From a checkpoint of a small transformer trained on Wikipedia.
Size: 26 layers, width 192, 3 heads of 96, MLP 1152 GELU, vocabulary 8192, 19M parameters.
Training: a variant of Adam for these matrices, 620M tokens, 6734 steps.
Each number is 128 + 24 x the weight over its row's rms, rounded and kept within 0 to 255. Layers, rows and columns count from 0. Numbers have three digits each. The size before them is the row's rms in percent of the matrix's.

# v: layer 4 attention value, 288x192, rms 0.0653, rows 168-191, columns 0-95
# o: layer 4 attention output (transposed), 288x192, rms 0.0563, rows 168-191, columns 0-95
# q: layer 4 attention query, 288x192, rms 0.0929, rows 192-236, columns 0-95
# k: layer 4 attention key, 288x192, rms 0.0846, rows 192-236, columns 0-95
v168 100:115131118122103120129131135113090109088137132129142158110107116096100093151131150112072139117111119103124106116178091081112098140130119106117109147116092107138134124143097118075110119144119167141123125091144162112120104115170115150143094150108145082097155128141113058131117088082171135095
o168 107:135126124123131122133125129122128137118121125128137118130119138105120124136123115134137115136118128118132134130120116116140113126110121133117131122130125138129121122133131133122125120121126120121116122123119135130123124131123128112130131128115123134127130123120118127118130121112137119131
v169 103:129176117098113107104144131087113134142113091133132183154136173153190133109130107135184124132160119140127108142090138141139126116151095103175139152120137130150144102142142126113134120115108186111117151131174157150105121149122147090130140188109134151167102119073133131143104133123114119168
o169 094:119110141122128150137118119109167129126149146152123082123143078100074148132109142098104119138070113122110146115201088131090124126123167138131161134125131133102130163130104137149127124139156118157130100142117110104150148103142140155104172072126121108090139173180116136131145135144117180107
v170 117:198117113138137110107160197142143178083118132120153098151105101098108118147093146175134101146160136125126098124154146090132145225137172125146127115118138140117114099098101149166124171173099145094120113107116141084130144143119178130135124106117153122103112122122131095134122100163112151138
o170 108:071129124137151102133078148120117039159127154164115151108151135118132136148111123071121151134152139108143180127114086209147129087125116103135125166126097132134117139134144137107098083062123122151134147148124131138125120135152116118152099110142105135147155128111119163153123150110150122119
v171 137:101147075130123134112108146116111130162111114116168117161117140129130153109053103080079142152119138166136146189126106141100113175142135118111133123115109132092101136081129138139158153161094130077140118146143110117114123173116115132115098140124110116104179106128138154133158161115156143147
o171 136:113118163116174125144129091163172102120146110129108129104160076127105118121146143149178114102113135107111166107126126084160144099113127154123124135163150118148131100165100137138110135103157135166125163151137193149119158081141133123123157133150147136145083151098150104131109071119095144119
v172 088:157101156099116148143129129147111089143153118130135134138144093140108139084166130137093137126181114129136156117113126162133145109117163143153133135144105137084135106142133129109118091169141143117155171159113110152157136073142107164096072095114130111155134127140126129104085130120133096117
o172 080:123120095150122089122145183100120183114121155132116075140106157142136099152129119149162149121079123109097100129128137075133114159102090111117134125097168120162121144110121113140132153114123110112102140085112151124121134174096150146137192143104122130122124159135088149114130158137100154135
v173 082:136143142129115130181124105114135124139136156157151134149142129123149113089091119151112132155129130131139128123090124150136144069154121133177117135144106134078124139140129094140064113079167092140121127166113111168118161116121155151105104129141126072115133116150143134124127150132118088150
o173 067:124097132127151105120155117141162152064128105086117123158088153164110105166154140156145170088102132130130112152166130111139140177102134159073095119133170171089133119133159144114150150139086109112143130114127169086140142143116114102122151101143119127128103139067092077093135092096126149125
v174 105:129125085136116139143178167143151178091109163131158148137108109089098132119139152155122090134126120101130109138135140099126148207127146136151140130058101127135136112140096115144143152135124104138125113116086143135093149116151166137145088115122124129029103136103141123166132108146135169164
o174 104:111111151143143075117093135114120041166135118137093119112178156151122116151118109086128148142168143121109162125132112191147129090133133081144128161165137147130136130132171132119120105127104124128122117119156119130145106130144108118135109111150106131186146083139106136140120152095136098124
v175 091:149091135181141116081112207136136122103116095151180114078131127078151122136119126125116146135137150135156121110133149131139102143155149135122147109135118169118121126111157155129126157160124165115121134126118161085145126193142154160122123093097137083104130127133126107143138111111162130092
o175 089:142139129122122134140122119120125145120122125122130123139118159083108127128115115133142094130141117111136154130105111113143114123102116148110139119141126139124126116140128129118130121112124097117134142139120138148126129117110128112122113153132112131125132136127131137105125127106124112130
v176 155:160121113113122150161132160138138125092143126120173139112118110122142116108150175185127089145143124126136128118114136109114118199144179114162111115121114111106133115099122130111175121188121145128114159115121184123138117172129170113129064083134147096110106123086127123123138056139135132125
o176 163:103128152118106108124124122113094156172141142149088091108164190151054120155129124128152172103129161118108153148144098142153114094100069131110138139125145146153125133180118119121087129095121108097129087094106114136122119121149115137127145119124106138129112122158097162121108211129139118122
v177 084:125138084141108135125114094121119103175127126152108198128117138156157115148143123139138156115122132132134142167112133141118137130129101119117136155147161089180141117132128130108074123128102171115136104151152157160124132093158123098097088132114111126159088156118111130117130103104161101124
o177 072:150136156108101163111105120127114209107131123113153104127118107124118123137093117168169093104095123126082121099149112102118118128125134158105111111126119116083116173152119160145170127129174108115118157109128082126147148119104117166093146132101158116111147119140127128148137148128120138133
v178 119:122148125146126112151110140138140137209107149146125115116140157097119132117118083092172100148154109116151123113127114142131130112147155141117129104088111115071161126128115137123125154090134111127129130152129077103132125152141151155131121160131154112115152130141120124116132128117143128134
o178 118:147078144117175116136132116092164129053118089125139144140106094155122134148135171131077138096097127123153121145107143104124128117135125112105148137118141127128101111111122107144094097152147110131143124128121195143084121102115159121127159114141096115140119179134141115117130104151112134104
v179 113:104116135160114126102086130133127153118086129131140093077109139107085139135064114131096123110114111141112084144136120157129138149114176144126123119111172132121094147145140134138135113161120100115110108110142149131162127147136130096132124113104116125126158096142133131117113168125114150131
o179 093:106154148097150125139156145146122119134125125112126144180118120136153134106160156086177129128169144079135180083105105112122116117143109090127103141145092117134164103103115126113148178124139140137140135149123107107135109119143105162146124124125129152137089169072163094137151095120137117100
v180 110:115178114134128124090113134117127117155081146104144126178166125117165132122093138053136146172109127114136116149122111129138087136120118128156133122138140123099111145063136174125175152088094141080146116120150126152142136156123094122096118109126137146112153129151119146093183095103133101119
o180 105:099106139139156132149118116127147124117154104120135119097142061139062118129136140176126123089136135151107165116113135094133140124117157146114136142141127145128153095163120105141133106160178128156124149153110194141099146094116158118136167157144130109128076159085155125146076151145124149102
v181 103:162101120152112142149155140126110104138149128124107130079135111117111131113175157120031156123097137135111172133158114116117105094111147117104107150194143132163173115159142103103134123108123151187171126102116101117111123098134115133124132103134119124161103106137103136170102070132113166119
o181 090:116155106129122143092093129121130145133141130156141108153153166141154128128130082140202132122132131115134064149128141128168123157114108122166148121081143109132099151112121128148166094151164116094112134135148156151168123161115102137129138140128143131113164106145132163112146179136147103159
v182 118:097113138131140133134164128125123143157138123116143139178111121124123140081160131117126092129149126135131122131139134142097114153134142107111132108079111147081144136063134132134176132114141130137105178124119110108133128185101130164132098146126157163100125152097122135165100157113146125129
o182 110:161100118118126114131144101102150108166100118148111098085140140142126114136134126142132142128064114120140162146102103098178130107120141127111159140154158094165091104150113129142065125132127130130167091128117152143104152096157150115121131107159109066149151100153137127096140128146100126128
v183 079:072104132120121118181149156137141111181134120168123124169146136119130132134140087117139104141113142125130124134102103142135133113146147133162127107102115107149165124076131081107062103120131087125135143088164136142132139147156116125129138114129143060109123117119109142125099126109175124106
o183 073:193134103133141122099135117102117136096133126130106115122108154126126076128129136121111144094109108120114140147154133117141145164125160129122120142131136111110108115136117123163170153158145138117113095119138154155133141126129092116125127132136141157110126120137078078138181102133131124143
v184 125:117097130098144131090100114124142160147167098106131123117085129159169125120122102207130096115117116118139106140134145091104155162131093117155121126140134120140120124135156123159145084177149153126093146131161129151109108180087172113139172162108147142145100118091118121109118160134110120158
o184 126:145173117117134120144153107123109098127104154159129136139141150111096162121116150072114141147128119136126156121152091185135128091144162127109134123110104145131097136113112142120095142099091145138143103123104064108149119107160101124105090105122113123107149135156110124134141112129144154095
v185 105:115127127162127135131111102145129152185140132173110101098115145120097139127127112093116120142128138154144166149111129137114143110115140138082134101184183115112129130142115088126063117120113153104151104146133083148136144118143103135111171143135148117087151155117130128108103131129151135124
o185 088:119152113105152124110128121118120139067105109061160170164112097125171137134104143151138127091148127120115105142117144118140133156139145160135080143120076148128151124088148147131139149127186113145114150146144145131169117134121110121135083124100131150172117129117104077152190076105139111115
v186 093:104180106102081141138150081101122139093068155108081155112151170171112090149112173148137132075108108142162134137119123086117162150145126116139104139139125098124096138121115132118162120166141128126102131130138133095128110108129158102169126147118150131156110119150108123138117143146093143141
o186 104:129129121121136121123134132128125121126139141138128114125116116121132126134132123115126116136107127132128117130132117131119127125125129123125115116111125129130131118124132134134111119123123131134124133123125122126115128129132129127119129115123125114121139130132139119125121115104131133139
v187 114:101121132125110159162157110121130106137117147134080102114097144123123139145147122162107142100122132167099154139123115115121103118124123103070092144152125138131167140173119131112093101092105142101136098143105140176130123182138161124113164157117127147127120121118131133158110202133133128115
o187 109:156153123091131114095104100122115174143110099111147156104131129112167160128143133128154115132140099089143109116136145160138140131126162142159150131130131112139083126096121110131129140140184106138136145108149092105149141102156112146143095131094131085157165103118129100140151068107134136150
v188 124:133127146132138127133098113127138127140131091139162137064135129147139124159139114101149144158099148130122134132130166130131127148147164143144135147133154120154131127123124122107169130133172114116101140094151201095167144106135134135142142096128129101159079055115136123137141087117141098142
o188 131:150125109126098155110128131140104156093140155125131146173103153124090092117128127162110115109123128143154103123133070106115108096116079136103116118121129137108135139112117146143102131143103127104162110121150052172129100151122109116108138161117134140085169214145135145120150157130129122101
v189 129:126164115139134154104111105119104114145053135145126136080146150122130119135104081075174152129159122104135087160131130141141091146142119125129137132133146128158112130087137161146151165081138159105147128107147165112128099133115113129136118144114150127141097089135126144126152115104164101158
o189 128:133120124121146123127107124141151140117171114129140129158100074108104127117123161151092091114092128155127158115090112120067130088113161126120159132127140124106145124129109118149104117145137099131144148145149098158147142099122151124119146147128118120103177198111181133134100131129092142090
v190 133:138111108182145115102112157147112124149118115121148145098124124109080127121106128153125115109100136131153080117123104128167111121133167147121128118143146117093104121138109123094136148171115101134140152124110105100137152143121106125125159101120118080085137114139132145116149114128120163127
o190 120:095151158089127165144131113133151127071140149107133114170130113132150119111133116096107130117140150144106185130125138128110113153128084112122102130094110143135133116134141158145131131081116147110129091150128160135137108137106114122119115138150141191161076166093156127113107136139137113135
v191 141:130146159142113153109125121140123157124063127111159145128138100110110141122099045097116120125133124133134053138142123103129115138129101106104139125144130125133124165100138153139111128129121115111152098099137140082138109219167141121135114131137128111156096101119128139145113152112132098141
o191 138:138121104121162108110097107146139084152140157144114114110088156121123113126163178137131121112100119123163198137081121148112101110121173139135137137131143138148124070134127120141134128125133112111149126131133117180155139080111106114144110153128147121120151168117175133096158101124133135102
q192 086:123162109150114121124135134133127138133096135145139101103126156083206132108124132124121121184126104131111176097121098129174151131124126131100137127130092137117129149120120145133121101147129133102127106173102122095122152112141129114176101155171111148134167129155168123151106113145173141147
k192 090:142129112119082082151120123151130147158103138095161147125094097113140121122151179109089134152153187119104136098171110146118102112172086093140090131123064157142111161141153120083123122165112111137153131142145115118126101121151137117126135108123098138103124075116107137097177131121107115096
q193 116:136130138116140140096120175131095138115163098091168164108082110132115154120128123168152089126111149134147124122143135112053141108159096158117060133144158162142085098138131126111108136097104127094109122097133127160135060129131109146066105158115129121122154123120112108123154164128156099144
k193 118:150158140129160115112138139115121111153148147104103151125146139146130150149128117156141119129126157101118130146088131114120166144177157151161113156132176152133115127142087080133194184105139141148102114112161106125161140117116134148199136127133125111135128157140099160106067128162132131107
q194 085:096102119124141133139130114137115093119083136120154125098138149098143122133169104119185107169138093113105097116146081139117136138109130143109098142199138140120106153119130098139113122116122128090132137062177119118125123153122112119115119159154133128135151133119157124115123149122148100174
k194 087:142150122144132113135125117129131162158102093097132110128120150115124138119149146128132124158107166128075155105133124138091127133127105146131135154130147156107081126157138081152180120154140138152125135158104114114145137090121129106130133154104148091121134166163114143089193130130088111159
q195 084:109114121115138137139113116133126109121124128121171148103107140131102166116153152161101148112104108130123098125100117122104175157125113183140098087183125113130104153093136117123112181093122124133130155099154109111088058132120106127130138088124163148141114123129140120142127136118095097173
k195 085:135127136102121115169107107122134123126164126147127126150138154127114129124174145129132105130158095116153139103047101134146107168164140130125142104101133107132116118135112106111133115097095108142120135142105152107179104147114135124112135099123120148140137147151132126127184147142135156151
q196 114:116136115108151152145097156118105143154126115106165155115100088111096156139126131127159136111102132113132134159133136095102141149166125157128110118194117124137109123101083126105138149091149104099158114079172140173131056111138100135091105143127144130102120098145116101161128163091141069114
k196 111:123142097129138091129172157133128111098128078128123163111177158142115115106133112128152152116139124144136142116075127130136201146134160136164097154141118089118106159144099122132154159114123110170124108140146120121147137108127132137144164126145121104131112158146135143146130135131130136116
q197 102:122150150155109149110102114142148156092120112138154148054163151109167119116107093135110135140125088102113110143136115138160086138075120115129110130158135098140113123125096123148113103127113152102120131125155127120208116159132134129144108152175143075176115122102118150091133101140157127151
k197 109:108122147134173130123095126108142141115128128138144113135115156104177159145110129115134118140121101106136148105104093121143087162098091128162174133100132137113105115105081122100134115153131108147089115131130120121177138125129131121105143145150150123109157136159120130086128121127134113151
q198 120:135130122119122133121146133142114147130118125101143157096111090174129099093155144149164150098151168170139094119164140111054168116179071167132108109132129144160139133126119123116117188137128122126138135098128124109101068120136106125106118123100120148114103141120129098163119156117114112131
k198 110:159149173142098122124139136093149163126153119105122125141142093129085094140166125156107138114086150154141083119154133097107155119158137128142129126157158147112143137125132189148121147089136158105105114092143129141105105171149160164155122109137097126131122105086117121157098144141132136118
q199 118:099144115119121158123116124126120153120113118116165186099095106139120108104181137128136165101154166151141105152150111082071144127187101161140107103142109122160108122143123107110143180117147097125128135114110158122101048150134130113118109111127132153124102133142129119116130148116114112126
k199 105:097141123152085091151104150119172141113127103125101147141157137111084097147149106155097142129121116163183128132102135103114121172114128174141124142161123136090181141137135135092178138114123141088081114137118162140151090168134151160157149138132117111112091102149125126108124144168122126133
q200 093:125141167116145141129124138131115132148133107145110132188151109156100119161104124100080131151120116132113171173076159109155096115072160089148096129106149092168091116143142151129122120123154075130134119148140127148127103169146115132109136138137136149146083095118064159126158121111146122094
k200 093:118104128128098139113134134137119108065111127148122164146147132121072114105150118123114142112139105107158154119065147154165134170105086139143116112133130078134133118139110090120113103087143100142146155108110138145143131158163126125127142126138172157121085158092105141159123121125089122101
q201 098:140137117148109134146136120156129115136142138135108130110126190114160099124123124116123134121180131139116157103148098150127136113168149114127175138083119143083158139156128130140132111169108152124126150185115139082107192089112155118165170134117131108107134128117159134087089103130104170117
k201 103:133144111139117139124110125105127149144131114130156097078079125127148125167070159119124113146121131127108093161188137112122089094150134107117110119137163155089143122113136179113119133182119148118147138157135153142083147131100123165121094123127150095126128041126130129095131101133156134136
q202 126:139109144146127129119133123126142122114126140151108078148158161100150138148085106115110111149126090111113170123111122144209082126082149088120135162110122123102145132129142150140114059151126160138113113159124125141165196139137141148132163161140136091143140115117128150110143080162151150128
k202 106:094133110109182144113104128163098103145134159147168132133095160127180172142065122093134135134141113108108152139109101160126096126123100096103159156099123121160101109118138083110124081164129093159137116131151106122124142117134092089092124126144156149139144152134123138095118123077140089149
q203 089:124132098151156154143112139144112119128133110085174139075133140112169124120128113138184132136150100113144141137135132114113181164144132151104114131191154116143092126113091135152128098109120132070129128102149136131147100129119110122087149158129173140108108129158143115115134140135175100132
k203 091:139130134157177101133122149131142173115116135135143109162098158132115151141126143139127133129095139097144137132124130138105129143157134151153085128135155111087071137111121168122167114119130147203129110158127118157147135114125117146154154130145091104128123050146111153062123116154153138131
q204 082:162125168122146149082115123152155130075150096094105118125144143131144152105094128183123098149146146144134099089148155147145126158117112145136132162108164160141124112109133142135135074110094180117131092093154068137138154129137138131095126146107099106132142134100129133167129106157108126124
k204 088:165135172140194139131139155116127117169157184102128131129092092120169128132140127135150119127131132108108140125123139124141152110159114129116150147102155164145151161149104132152084145141156135131122124074144093125091098094147108102122108120097133136143129137117097133145132146118129107145
q205 079:118127114115121132131145127107129106147136140136113070099129127113197148117125127141095152130132078124121159120190077120149133140103137129119149127192093138114103142099122129160134086143129153085145113151143119093125128126122150113155120163142121148142164148171185087142094124139148121150
k205 082:134117091127098091139114125179139151181093130127175120133108091104152127132147157087123148097092169110114144136147127151107093105158063119103115118110089147153092126121175135134130144146113153115143114142135126139126114143151143139114143121148081128101145116108109117075194126141090113124
q206 108:166127117150136113101150142124136099111115148122118085104148160101169149121090128128135111160096121128102123080139125146176112126117139126110155156100117120111159139124125135154082107169111163131115126128114096113152174090119130143151098159122138065142192160133172132128121095126150131171
k206 091:161153153087142146110121134120106155195119145134172112134106126109159161111119149089112110128116149097088144109180097148117088094133086100128156137102086193119122139112134138132105097156116125136130097149126110110081128084141132121093086127132159125151201117141132151106139152109142128129
q207 092:127128106114156106126111185103130112098105114128152135127133145132144136126090131151151121157096068132168121140106143173143151152130148145111110097103155109123107112068107156117155136118068141130113146112139108150138115144114141146160142104135162133119140109145154148134145148128133098134
k207 095:181124136098132110159144119129106111152108171102118101120103151145152163118188183133109113156110144073118125101108094128119128126140178120132104120126136122113106139132143154086134127109129148133126171105118109148162160132123130126157101105114085138136140127109147166140159129131146134130
q208 081:109111125120103123113138134102127108120124137114107143176073106137109158144156133167048113118113155152122131132131135091075140101142119103144124137089116149127133123121143124086149151146124092191120125161098157161093134112123143133198136101130115150123129121092099151161120104123125139098
k208 085:109127132171128150114146121130113105139132076128149162111162113129136102128122113123123122114148150161154168155108147112121144136107138125078138140109142110162179104115132152143107158090133091084112147076134159100146147140117165160136143082116139173140121149152139141116104146112106123143
q209 093:160120135107145123114127156132127114078117045105156173144107139143121126140142145155136104106105099118168166150110158133119132105137108130123045133123170155139109115126146164108086107112146125145147090135080162146125096171147141146092107119124177149121129097128109151086170125147175115110
k209 097:139124139124146135140119140131095101125179169093134134139131178142151134123171126126118116120112110089169134107070125124140140181149139165127116134119172099125131119130096105126174114086138144119104154111151114125138143155122150159177170115125115140125094145132120168101103130147140102125
q210 119:140115164139126126139133114127142139102139108151105105167158154106121122141091114122088127131119113120147177157093139141179094134071134083144137136106139120111117106153135151126139079120138139139114103184118138145148165160130156126143163138143139124132111100115116148104147079159140146103
k210 106:073127070115152135129096118169116097102121191143125133132127173109177165138102129113157111121177075112141144141089139138155107142081114133100137153119125110152138125136123059111125119147147108154137128108131138128151132128100097087135160127146144165143091130117113128125126111127130108146
q211 090:120091158108084170153159103137118146157141139145075083124131088167101135145122129097076176088120135137093121147159114141124107130117165113151118131143129153113153117108158120111150139125130155152121134131159137117118147118112122145128154125126074115132127104124129119140121153121095131127
k211 091:113108116166144140130131110123130128097123085153106186082145090116140118139070097124144142109075118155131111149117104124143124106113117126106151108134120119151131126132137162135120133092135143116120122110151121122146155140137134140096136154134109105128137143098133114174110122102140099167
q212 100:137112149121094154124151122140108127141113126102115131141067123127136128114145162103119159116151183150124111115155155112125135128167077149122141145099108162127192133154151095118141172167167141158153092150115123108093127088132097127133125165106078119117161121116147120135146109093136119117
k212 093:134139106131160133129127162141138138115155123095138156072142109113141106134081087129116147146130136145151104138138115116148139127152179089110112138145108126119151158118137167143125124130103089110100097084146132100077111129118136129110132138147137113175146099126114152144098169105129099141
q213 084:146141127113140111166103140087149111117152107104108126183142153149109130134088136130145119132127133109166088156076169135148095140108107163133076128108125091139104126111112157121154140123142130170151112085122117160110074132135124143121131126110161148133136097137139129126183144133164122131
k213 090:140147104106146097132159088148108111140155163089124082123151144125142126132153109126120148142149095120144153109099101148140153187107132147144088152109163087128087120111099086171150130119134129125108142126116096121134099183093129107146153121128158133147089192149131124147154156133144139103
q214 111:112166123109140136115122147120133135134113139086143184121121097109073137148142117157140108115113148134108138148110164083058146115166106141122098116193134122130115128131098132123115139101151090117127110102146146186139085149140130143125100130147141105124120151119094130105108126095135100112
k214 113:121149152155147135131139126103137132101106078121098146147185162146123129140153099144139120121146113172139129136082144095152144157097129158134132150149179125153137127147085126140146164095129122142098103109143131116191177117109155138161143113136142112110090137177116147116114120139105142144
q215 103:147164145114124149119136158119132177084140091080129154140144127143099108097138124170090120106136171166137132125100129112099135089126084142151112121121135156159128118150122145141119151116130097097109085135112137152100124157137157109113139119154142149135104123097116136090132141123104149107
k215 108:145145124151128109145098143113134132123115152146090130157145123113109140147161091136105143138138113128143104144105151110130125157121081128129123148144147153143181118129119121123170152123139144111109135086123132151133155193139150150169146131149147125114092091086057134153076114153132140113
q216 113:136122165132124120131118113126157110126147133144098094138141169097138131145099118137087113147122095112124143149094125151195082138064153091133150153129146130124116130136130146139164081136123151130123123155132110145148175139120132147152160138150126109133128090124114143104141098168141149123
k216 100:075114096115173117128131100171105096137119183133154127121110140109153153137096106097164124148169110093130161138104093161154131133119090118080134138136154103175111112144138061115114132163140109184149131119115131124162122140118117094132150113119134167132108148152134142107155120121134114125
q217 092:130147114132130142122086152148099145138107136103155142107088165119125149113118149113156153150121164121119136090119098123072143131137118180121118099152117113158148136114098100139088178110131138107142091111117133138142073108141118095121049142135138097120165147123179108102142140108144090145
k217 088:150169098074120131116124178103140131126147147120123090109122153117145134118123131128109123131135141121076127107147102119104103099140109147164093123141097161105133139118127120099165155165089147112101070089116140132111154091103147162153088157152166089114153100165133133124119173136127133129
q218 105:152126150131133157117172134127138129110130119124114106100159133131190129106077133107114130134138112123105138109160147141207128131112097115132145178150135140137137125119134146161130066179142137089138122152122095112131151106139162133131137179141107115149156111125155131138146121148136137175
k218 097:160118132136118113125100146158146142173122122129148147159101076098140144123095143096120133132105143084135142117133141158127135142163068068136106139104095171109124166141132119136101105137120101153159138135132096173101062149137120083106141130134111121117144091073062145101151144096151102137
q219 090:141115154128129137088173132112126126093103104106098096147112122126125160138122123131076059141077113150130162105117132145202120130113109112124106177103147152116138105126143130142086082153133157140111089170120128147119151138118149154155086185143117111151169131126133146132126093140159131134
k219 078:144102128156153150122112132129106107184141150105138182143109106123172155123122150114154113112099156087088160120101119141159105168125075127110151125086102135172118155132104062129126122134134097118113114089140099125140145117149129099157154090142130174109140158097119162117102116129109110137
q220 096:130139118142141117077101163111134131107134123092158194136117127131089123125161107178122100070102139134153106116136123103050121108157117153134125108127135098155106114168099118118095163135111114125112146096099171155131072129127148112110104105121183119119123144140116116099133122122129139112
k220 102:127150137127152112123115131089122126122146157136130089142141168132108142157151074137145111114132109157153123151097149108115107137095134170139115148150174133117160092120100090160164149116121136110093103177127155124161158132112141157158124131131157134118116136177110131103051113176144141101
q221 100:098138116124117142100093112128126139100132150119180163062123143133140116120147129131107186123170122126124063143170103134094148139129124154141127110133117099171128138117087098142127164140130133126116164091186097115139099108131091120129135128131128112116127131134130088137130142084103108138
k221 107:114118163119156139134127123114169138106150062131150115117106156095168111091093102132127109140130132107123147088143101108116064113111127120161131102117077132087097143101096175127126085137114103116131090162119116128116113128143133139078093163158147099152164132146167106088121131117133139129
q222 104:100129163114130145162122112123101142156123120151181151174125144115077105128187152090143173117119132134115120149078151102099155148155110157147106103135093107149124112118129121101156189096146085143145157138134130151078072097132130119155125105134122175085109095130121126123174160086123110122
k222 099:126134097100084150169136127128156113079113092106118136119150147128045104105135138147147153155175121135180126135133135126160107157140172133154131135157080082120141130134135126078143152102101111146139130155121100125117100126081126131109122114138150130148113146148117122168135128109110135128
q223 126:155128121132158132127163165149134122158125110121098122184110108146119158155105136111145070144114151155146176125073155142160154111153135129113145139113148176106148132121187156122117128114122097153141134183088170155111174118126143143128105114134115140114132123138145169126151120161131138129
k223 142:145125100131088117119132131151087111132096154121095164130140086155071141153154138115103150113118120132126105161116136138163186133137107114090089150150151112147146157147166114153128167103150136153147159110122158137122141146119113132160143114097125175122111088127082155170131130150117135127
q224 116:124130108128120132137151105124142120120132133143121086101153144113127103106166139121123109110151161118109106100167079117123114123153128128161154094117097131122176154141135107142112129165151149139146131147105142078069165104106134112170131122129129114119155133128171083121098095130105189152
k224 117:115130108128095123131122104132143142173139088114166131128114120116142109147095119105119123148155143141095131140167115103108094096127087154104151138141097170130164131118139125131143137152131150105115102173127149094073089140133132141096079087120140106127146093125155086102163132130139139141
q225 118:119165074131149088117090172098129122112119147133156150134105104115105145153100096167126117127116123112153129131120133093096129120130149132113142106130130096146096161133084124121135116098126104142125149115138158185164096130126115110136109110119194107114127158119105116138107115129141120102
k225 114:105129117120147128117172109139113125099122117160145115136159161136133138082147109121137123113156109156117148114059136122116150146118139151125125126113131111133107114110105144163136123098127132143124113150113179103162149146127144152176132126133112166104118163147194149101146137177125142074
q226 080:115099142150146095117107099120186142113160126128141171125149102139106140151161121183099111108085147132119106115118159088164128148136097150158169111103140095162157136156125106133107173137122170132097152112136125116175113139149126152122090091114105130125124167101114157185138082118129124108
k226 089:128084177134150127107111122129145111111112153131118122142110127114122107136171099116123106090185106142131119133128132097145105105078116129131195132101127129168180111126075128135108158122140106134108110143096142113134116111166097094124148144104161169125141141153133123157103143102110124125
q227 104:112152101140120125136100109142116134145146123151129138123168128137075130137127109135156153118153107096132133165127125133092115129086132121128087102193142114131087120145119167117140116069125104126139144086126142142166085180147112110083127124148145119156077136113093152102133146144110108105
k227 097:105131144128130117138125125104149123085127116144087128144155148138134120134130129149149113119144079141121108106099123150113148165111115176142150119153166099136103092132113103119147131093140169136095094101147128138185163134096142129139152161118125132100097137162124126106118110134109162103
q228 095:112134124141151114179092104117130110134133162160140116136133177140102112153121131086170162147158100131143129170067144137131147159094181141110126132096134066100128116123117138127194173123117083156129175133141138135095132116122131143154127094124170138128097117155142174126143148104123098114
k228 095:130147127084123139146156091133123116100103128112104083105126146126066118100164152132132135139162110111164144093184136141144102115079133136134094098125136072120097132123155139104098093133114129143165119163076153147115120114090112137117148106122155117165108145151152130148179117112109143110
q229 100:122161063133154107172115127127114118165120132131163147134136135118092127165124142090193143111133098093144125140109139092099132155138189136115111114195123090116120135133093142122114131111154083134157146093136161136131067115125117104113080101155153114128113115145135125095123133101144084131
k229 098:098148106120103115138120111096139137097132091125141079109158177152096134115132118128133143113113103141148138100138124132125120155126154149184102120161149102085074119129118147102154137116135130150124144137126129120144155123087132177106125124132163088109106144182162133119184140144135171109
q230 110:102084152110117106150119126126140142130126122149099146165133107140098099147175144118109160135111128125165154158086150119118143143153121117143117095115135154116111118116160149092164149097141097139128134128117145139094133148150137147147165082117107185099102088151118132166140145115092133105
k230 104:119106133147084116144142114139122094120106106092084129114137115133109095111191150154147147114151142155159126116136136140144156127108173142103141112139143104120168111162170119097113172105139107110148171117123113123116097130132116114134150101076048149120111164107148122184159122093129121134
q231 092:151155125122127143148122112108150137124142151140080127154203151115107120106077126117118153158131162159092095126106152155142127119125123105153181101091097089145134122111112136114167124133106142131145144118118089157121162142130154111173155088123111139148108156125127143145152163137082153121
k231 095:125131140105110122129155128119146134166100115116085153168154095134085092143142155134101127127130110145110111123167137129136143116068106100116147136115109135147148145139138132132065124156105156102138144100108150134116107146135110085102092145125161130151123111110093094191129131088146134118
q232 104:161118118120144128139181176128129123145122111109088117181085080140106129145116148129123085113085169167160164123093141126130144108168126119123142139110153186102147117117162165102113113123137103143141108169091183143099137109126135133129136102119114157111157098134128152147128115137132136112
k232 114:148114102141083116116150139140085109124110160142094146122138093140090141139164115116127151103119135121116101162113152130164192124149144115090072129160153130157139139152177126146152147100149139149132157107126149131138128151127125145185147094097113159129082109103082152171128134148118117124
q233 093:126130132135117128164128108152166150118110122131121170110184129082154094102160110083186122154118140118089082115130153144163130101133084114116144120120115109099166129153125120145136136171125143126118091120112114086144137139144143143147100164155141113150109144129143173109142130105124151147
k233 094:147139140142120113146126126103166148160097132090094124178110148116125106163154141123089127157154121128111103095191137120133108133092139117148146142166133152114164145115124103110097092181128145137136135140094128129142101136113110081100113173130163122113126112133099101155129091095150129142
q234 085:103137140122172192134157141167104156127121106087178134081132107112136120111139129089155087117109117117091123113162113109105154141171113162114081154194140151149120108136110140158110098100141121057115112122154102165111102116123153134095079176168096080125176111150144148110147149121150110136
k234 087:149155128164156135149111168095145156150087075144128148117152150149100150136096156117147111128121149118102151139157138117132119150132093169158104125145129136090126164146073109110189135120127112175127111134143084144157175115128105134115116107159187085116145091114067150091130126137119127150
q235 082:126096172117129165136122116128123124106145082110133137164140098153093120145155147101118126126122130134134090175090181125099115140131134119148084131141144118120118118127154127118137144110143115159143139078145126155100069146138141164103114109115082155110111114120114137131178140122127101124
k235 081:116131159147143138145164117119132101119170118083084165120177153155104117156102088141149140124132108107185137126126108138139157142103191159119140137119173093144128154137112096124162158097140136124097110148132088147143122136104131106131146126105158132135115188164110098161119141071093121146
q236 096:148190085131135109109125141121152135105101132125103160155130147126117126139065132140127136162147132166133181124102181138130146093100144115109134130066128080134123117129113153120131112101128120155149116164094134174165124160141140098194093100147169106160123161108127188114122106136158127103
k236 093:140134154109094148146125132124126135111104148132106131150152143145143150119159161128108114148128135108111124099109127153150106160089086138122132122111155103152136121126129160123127095122122139119121119058118171135150190118141140117146084106124147163109118107134122163166128143124098131079